Weights of a small GPT-style language model, trained from scratch on English Wikipedia.
Size: 13 layers, 4 heads of 32, MLP 320 SwiGLU, vocabulary 1592, 4.77M parameters.
Architecture: RMSNorm before each block, no position embeddings, no biases in attention or MLP, normalized queries and keys, shifted keys, an embedding shortcut, skips across layers, capped logits.
Each number is 500 + 50 x the weight over its row's rms, rounded and kept within 0 to 999. Layers, rows and columns count from 0. Numbers have three digits each. The size before them is the row's rms in percent of the matrix's.

# layer 6 MLP down (transposed), 320x128, rms 0.102, rows 121-154, columns 0-63
102:478479487539509524429465479524553511613506546499517471491465422526478412502559453514486636489555549589477492506504520495504524532597521529508408481531453497431432471500583458439494466415519547
086:478550417517557550599454590524400392545425566477515602520457463476455504522478567431564524416523478478548531523491472503351447525458528413429501527365505399529487469490405476546486564504528485
092:447534480516632468491504437566518514408584564500450539453448410527470398435522432404427509432524532460442475462451520462522459430592532508513525454429459520475454527531438443475601473439526537
108:514477490481475503462560604528574481550501440451512470505445529523428562483426412540437525473605474370524507463485452536491471439488514438510435525540467447439475521514498477480593481457485513
097:499469516504437506446573560484543463516418508424472570508479498463429485499525497503519449534451497505577574544494559433517498583423381481483501586452483437457585447524503478427517488500504540
103:459516602453491618488497460433591522553540552527453478431427499531550432487512530468514525413527540516443497550472483492589435552506401529466499516520544409455470537525450563502440434433502505
105:525529563507505561531544522496492457530460535551517478555494485529489505546536564446509478523557437545464508500440444602436435481513488447487429512500501404430495575495521448406446455549563503
096:577522523490455485472543536573555492434470514534429486455482508497437499591513552468460432447554462419479562446538551433476511442452492564485455423547513530537509494514517596504497575512648497
095:420476523512553451511525471498481476512480559421491503533497507509424528569520576443432521409422536415500569473498488419495530567534491502439568476432556509547586384572440502534459626481512489
101:512474509481507459542511518493425473587528526584514562534459433534611481594483472538479523481543648457497521484467561523379574494472470490536405487535465524480470491508489518455493505509440488
098:550347423519546563431525571502559481573433423483545561511535461506481553504490566427556532520517487418553506529434498492447520483505500598409522452491469465589592537501471500537508461473412519
099:503450490453501447530629507404534472490517493432516505462401550544580487497468603473438511434461604496504567519473498576534549579442481661558474453452505506505554555539467505567463562459478494
106:576504336403461448386496453516563496483552535456500512504502548479427428528445443528514539514475492499497486569503467535530486488483445463455492666502510510446554532421531396532441409482491486
101:535498534507470534526457459471395434543535447486550465488556558448418532505555370417512552447437539532566449449493495452568497538466482480449519523467517484575472538507423554460547482507524684
076:492574568543519495531452507514613443611544458590491399520506417554474481467480482487460377483563542528512530527550455486497560451465541528425446499488490625453471510526453556539464481551593477
096:464585464437525595376527467443489568511512559490443531495481528566438458538476591534488536505475625480487473532540564488460451541511466609462537497471542511495479436574511575471503567478421513
094:459647555447538571574548480486487453460530562478463534611541455396445604451429555496487581581611500530477425473469447455459381488425522443477459501581508465586495540526520495570487584443530565
092:493468459533463523527463463427498534533335581472537486509435506502597479462523500563514582479491477463574533474415356595433463542549564484542475485435511496483524503490457392586559499558522447
099:470545601621578480495570542454450512508415501486512442424477586494456476428438557461511539508527525502588409428508534473447574522507535460518481402504458449510513587558551388540450511481478515
108:515531456469451565500647430605508525527498465518504602473554464517586520510516509495578438455504592488546364431463536506470603451542532492514506522538523523525468531562456458527586574495504474
100:537461429471448510416547551559553474507533442465475511538490503481553507483535491464567576508506507420528594514582549573544496504522519554495511536621501512527496518519478497579558596517523574
089:467517509573501485523444498496552479554498454432520490474479523488525487457426419515445575501652542441484547564453606572554375521536589588509492577497496501447485479428547518485575456509556517
095:594463521433461466535468566439449464446559555522401541544429466479449490459562557545488445484530548502561557460504528545559530417488514393528521475470489578441556535441516553462437599507446521
108:442563527406510498459463548513542546452518508475507450456438570472514507455494527423518397456401424516458458520490535487398520486555490499538530438430509483529556533475531457555470547573515556
093:484455630475493482438460596546497443465482471481509480538492504478495523552471528454618521478358545378513410601505530479529521546531552559536508485543504495523483454424536659494517553474411499
107:515543411426529457568533430523500486577559582434488510548501462501483545563466586502527444464562509527421487500533476595503484410499478471542465418463452499541561454544516542468449481562560458
094:536467465518529520493369483471484430475441603436560488575485484518466529435464434534590519494510573444500474417590465589500435497532484520512455571444538434504547561398370542522578392467547449
100:512526433422489581433575532493542524500560499548594416487435592533504527490421579436481500526413533619489505503551512479515480508492458526526442477587487524447488500462490522449552482467559548
080:506482498450526544581442537440490471567542484497442530465550602507551540520501488428497477512476516453506425352420523572514482559457519581463499486510457416621463543445562508513532520552483513
099:533495498514491524521500397562591491519446506520499564601493532473459454490454537483488442477658491542481456432525508482532601563599512455459538493388582515486452542535548487536488502427492561
104:553593558464434539468556506544448546550498487577534451625510538530460553409412530459542502529475525582498496495512413475479483470463460445465502471506486586602535623487523538455484442496516528
094:553463458507582488516602484492590372616588553472435502489499476517551485506509497450493426523480520499471536561424536569453476528411415558530525434436444502516520448501447466517412417412476412
121:494518510420445477496484484526557470468563491503469415483522529536530480467467433489533366518514519403513569492422573573559383546483548437456554568484513513553546480420457515557568562501556510
101:558445456449518468524510511458404502455483435526518543560557538479431512513514539520594379467541448496588464472435452583597564570513589517434501445480466564452541493463537522576461544488453402
# layer 6 MLP gate, 320x128, rms 0.22, rows 122-154, columns 0-63
084:476461619560496430466595522457550555490503444534608558513492520532590389495532487449490419476498496539510518526597521539593529475460454490444469433521515473514591449452424470470541543409475449
093:486542476526577495510466467505475492473586473504586504464486555377473559455468483444418555399497481508423360542462548504565465502413535461494428506568475528599429493417520468499457532506482535
109:542469519536533483574568457465491548465619520594459474480620558474558446516493516497643424519526512503521490455541605481572447577450508590470467541433508523563494425556420463476599491469496488
106:553500518497445430464562623464485508521491534485529539416538509459511535467551484476571482594492466538614471513530531529450478474424461577555555470644511412508526524569399367445456559452440559
102:470499482484579526604488432502552492447466541514592593523479475551461456452489514579472512486493521554508399501486577475484477448447448428443538440497410473526572463554439451533496494555465583
107:513456545469578519475410594589497468543481474506529489475469477575506504502532619512430486575436514571467416533513593475474547548521492497496470537555494486574507574481497501427506563435416537
089:480450595562619470580494552477473460408529465501568537548540525487485332469445539524489508424502511563454578436574554529481522531579559457388503505500515480471544483557551527482532511524464421
096:464373485508511501484463525477551464470508526471520578469458557553430536446547527527495404464467520496427472470436481476441514515518485567459625609472441418493532426443427542547550518568564505
104:470460505532532492487447642441449474579514545481494491551482524480495490490462507470493488518542611539522552437526545428513492457442581486519427520521460435516581621441417589472536484443509449
095:496462475416516485366481523552512548494471592409543543458562475576545502482529529567525497485494587411520483458496532506442436487547545480526449588562481579466564481527538508535572500530435459
107:504515411482480528527559508508469517474443497439526505446483490534506494426525519569531471533542599488525498502566469534515516587463540577448481421397488484560539497559539484552547519487387528
098:509393496438496503538535538509532489465460522552503535509477450596513576453432536522548539529473503480488504444519607495499425380500516571492575573499504461402468519575422509454421489528580452
104:471431478438452591570477498505462465510472542488586497547496544471509450487454446400543461514493496544433501580431618447527426441551568460498593522463576451400394478556478396517513490442567438
078:577575500503555535480514559483460508475466444470487523556511501489389560480463493502485530447532475520540353547414638446519469493549506568473483486547598424527454527442427500427499560510502581
099:518490528441473449448569471596483427488493509524619466492638495619482500547431445441514572448495419507426612513450583529545512499424496413480467482471503469472526610498515486490571443581552469
094:504463548583549432524547532574525539445583497431535561481521479513526447503538500420497541431426520592515571494454606486531522530495498507473501500546468518535518450443438399535525390529534437
091:574454511445501432550519494384452453544353486412545529525512501544562444352553463578494534505541527458467537489540388532464516562516505526534486492456451433493527516440460429504563567530536473
101:430476599515453385534426552525507460551431564582529477464534533551451477557543571476451543502447556455487463549422535453509540501460474568537442535479530452532484519496409488479527500417537505
101:551471444547491496545477513453497454521467565493452537552364464618476569541372588544488513447457531503475525446428449509482438506493436518424474494439471465533527353388501559464404518452510472
102:416504448504585458584489527542462465608574427525574478463544527543470443462511449485550555465478502432457464462547522445589403467518496508521500582545416480486561574401567521477501536571482391
090:524462537538524529537511527533594585475478623401463488505470430480536472516517451489475496528476565479455475435529465497479608522444478495523444414419463535554483487534507432460507537519552563
097:474476545523391555540449592445461491537587511467462430435468580567498519487522505513474536438486487562405455474494474468480458414653479445535450574553537422540542538532519487517489494467452556
090:431545431441496631462501462484559423480496600601523552569515459453480578524562511496356420450522428439518437534516533496437472448443438454489417549544568534517500433554471498580510548461463570
094:560597483555455524496484486438410461598585568501460487449501476501501469492547526468575494524541408459472503480464529524591503415428462498526565532565571490568491458460513463447474482548490483
104:520476497465556435475567485486490579486530473439530521433464529475482517573474488584539383431551537528491546506561583557482534477530426444487436454498448534531577371517474605548440465479484567
098:505513568477435506508484483561505490500540533478568461559545578552530594532423439493445486565436557487571496388510580485416454531476500464592465511416535574421456536536553507484550457489476498
101:561503575549534604554503600517497442509464553395464478545502571463432458516495465538451493563430506567510488441403444537544597442431537438490525545467545461485559498504518554483515535449505507
081:528457478462541495546402497419476452569544495465517531518495511566511553515498428439581422425495425489427484350482516543523546534522521511626474458505454465514457582412488403465496551513498520
102:508466565492515564475554556605449431466535570499520509486464545532494487509523494492497542480489458638455580423445505439565533432498569499440476441595598474545504501501393537481560473492560627
101:561481439562455536482497412568542475544485507483509553531445493607517513503515482469510502436500548485490567573432634517545528412507516443459470455613495537465452427496471536606493511416496493
093:571456542445488453522483508484506424488467553490602447460488525471543468558410489462446451461436468512530398500449483459499481370531434499517480490481539552502457437516482433434487542450414504
113:527450425508416543558517419502444402524449546565520529435547535603511494548549449443488577558407537600544552418472548577466469427513516488455517553551496445508458489507527449464597524489608470
104:481484526573501551494583512505509461496426540460524472542470449607511465481477506416502461553459541490498502509453521509538527438445512580426476499484452439417520473565430511459518385439570535
# layer 6 MLP up, 320x128, rms 0.245, rows 122-154, columns 0-63
083:487457465525544490563539531556578496432427464403607546513505453450504592521523538532471517653626486514511415497547554497573471536500487526540475383451469412536447624546538599514531508546545468
088:401486535476473465552623526444579541518498448520530415467493464480575492442470474479524536486496517577493470548497530529535514468473569560488593592557460478456500467492435481484453484492604601
104:458561507520442541526521485486472560485481500518437521558533563502504567483624541485595448499455458507465533387507499495549465475468466531475456477498536422400546459516445510456474528589433560
103:511527592536499414530518414395498487474517459494525507545473488456457475525540499467514528509552523471507577566518572490462410471607465493403401430514461485563450522581480532471528520493489488
102:512596471493436507530502461423537526511520447583461343488470459495492541548570627550520547425509475574514480507529408519513430509529433584506421512457580485577421518469412476504509544517547543
116:586512516530537464529482497482442507560478497592505490503429537571464490531562506389441385485548629486442504567489556523526512500437516542477479522535479526574595465526440512440469584544517401
092:600397425487452526471491538423490586545432500416538488529478513449503427518530478422532468420544501568539510516490485490438434540531566554518494507543594453433577494389496531473484479539526432
100:528530488519431498510491455504451533547417454595417445568526473595494516394504461584410497483571497477580487535494498397505497529478539421533462476551525541617512621422609498463529541542459568
099:476556583466462547489491475394507563438567549431507429501493552512506596554584556476498520524422466618568480526466542521479470535493476555562576490456532521542449503505478441444449438518457533
106:505535462483385499567431515506476480436554568638424491515601423489519475535556523497493448482486444536456539486526520546553488492559624381505504637541558571442506457442509554505510459547480478
098:451551502504513557502465446541495439488366513517491535563480514443494521446504503567406507540523460496534479519480558532386462456520519533482551452389458450373424490500424495540622490451437553
093:592454403470431478471455515536417440442502529449521541585496562490524423558442465488479595484585505539400448492574506470490430414447544433506509477548459538489506582478439474545515442520462531
100:531545447581426497485511395494568497566426514545506507521484509486470435584491478539450558573451413446537557524441481505356456518523437538473560510449442596546490450527536501439442527563473459
071:497480452543500388588559490576471587512513518491421451476399569496609441476553545489589474485504545519497561458533461444597515530516583491552456464513483485532445419522615577469428510537457606
090:406443428497431485476505549513453461606452518492506590446433463478432529566480556514427575486482409433476568562458454506409536531393455599595530525500513522468571584481364515461539430502467510
090:414443523524463557465487395450469453420510477522495491537484522455449470606535487464530425543525523477532529452556518451469494446505527458497489484469522377460433416454574586475560580482473495
100:512443521421476523604491542509560401448512445506509537501556460502528505489535539550535485472590543540486489492485604357434497464582526521535479471563497513510612417482460520532578553535509517
095:488377509518449479500440544454528524491442481506588570488493449491493503479416510515438450527461551354473535510510508436592469393533391417479432436581432527489546508623475509494439474540469517
099:528528515411587442443540511547526575528583474488496477439590506480576487487583475484502477492491467485546450515405566457491558509458565537477534531526394513529574504565445528472537559553499565
102:552512528502467489440394513485515421487551549505584574496459508532521454463480519391438533528536595574493406451518525480490491427495551462475487493482411485565550545467503466379523456480495455
090:489522493470504535577509481463504458446493541480543505485530447448497500509481466384553436547421558536478545367551471416511464462429429546426498370439571570589490502465501498470523562532519419
096:443495545481451529509543517490466525479506523471513500519535451392510483403557468524521532497602465546524525564418506508554481471478538510474480494453501659504514521497434486630615594514521408
101:546450471496541515466536528484424397472485474469505585416500556470464489571479527475495436480564557421512584483546462536506533527446452434419587515442407458487489500638448511500660443515496459
089:504621533562574589537445541497541524499468552520556578420417486522493474500513466510483409561580617473476477486550467530486474414501492496457429526487404436529437531539524490514430531492473490
101:403538561493523498478451471470505463539538489492471531556512523460587505416532516468414532534487557536508494517554468559559427518467459471623438419524504442497456578530552562463618490406578418
094:555426471450515538516536539480467586510528439494410501480587539547575443539509534515460405556482516529487611488511461533573473519456477440540673506511579484488464466539486501442514483528482493
109:526486380446481424568514504383475471534465541512522509529462408468613454567538641513491534547522407526422593498478434494554544517450477579491448508529397442475534502554471416475488558462548409
087:476533578501521508427511496537461519553461466457475524414506430419493452495551549545452531465457578481494496468473575544463498569390535573405529458464489551601551604505425515576450440532559483
105:517469523462560494477488535501375493535525568552518488676445529463497485510503507493436528552445453554563568480607474542447443472497522437558476507544616514507517449388434509505543565536543455
096:546488569364460474552450426561474532518511452560491533555520528552430573488447466537583474505485470506516526452451502492480437563529482548448474569447432525477487456427438491482562484537411577
103:435424520538548519480552529462536496452541531516490448397485511509538564512577505555516574504548453413457481512507585523488498438603551463579480474483514517586502490634567550531528473511464497
116:553405480383511495450440578486529581510536469521532453486456476515489454409508548490450531539491450480482457482584461526586496542434443512471445494446558447504563543510456499556500523488474469
104:521507418430527454527535533560501483472591508490454534501534523618478529473484456525423450525590479521506557385451509546603527499517537387435536491496434420475402411529530447495457505496406498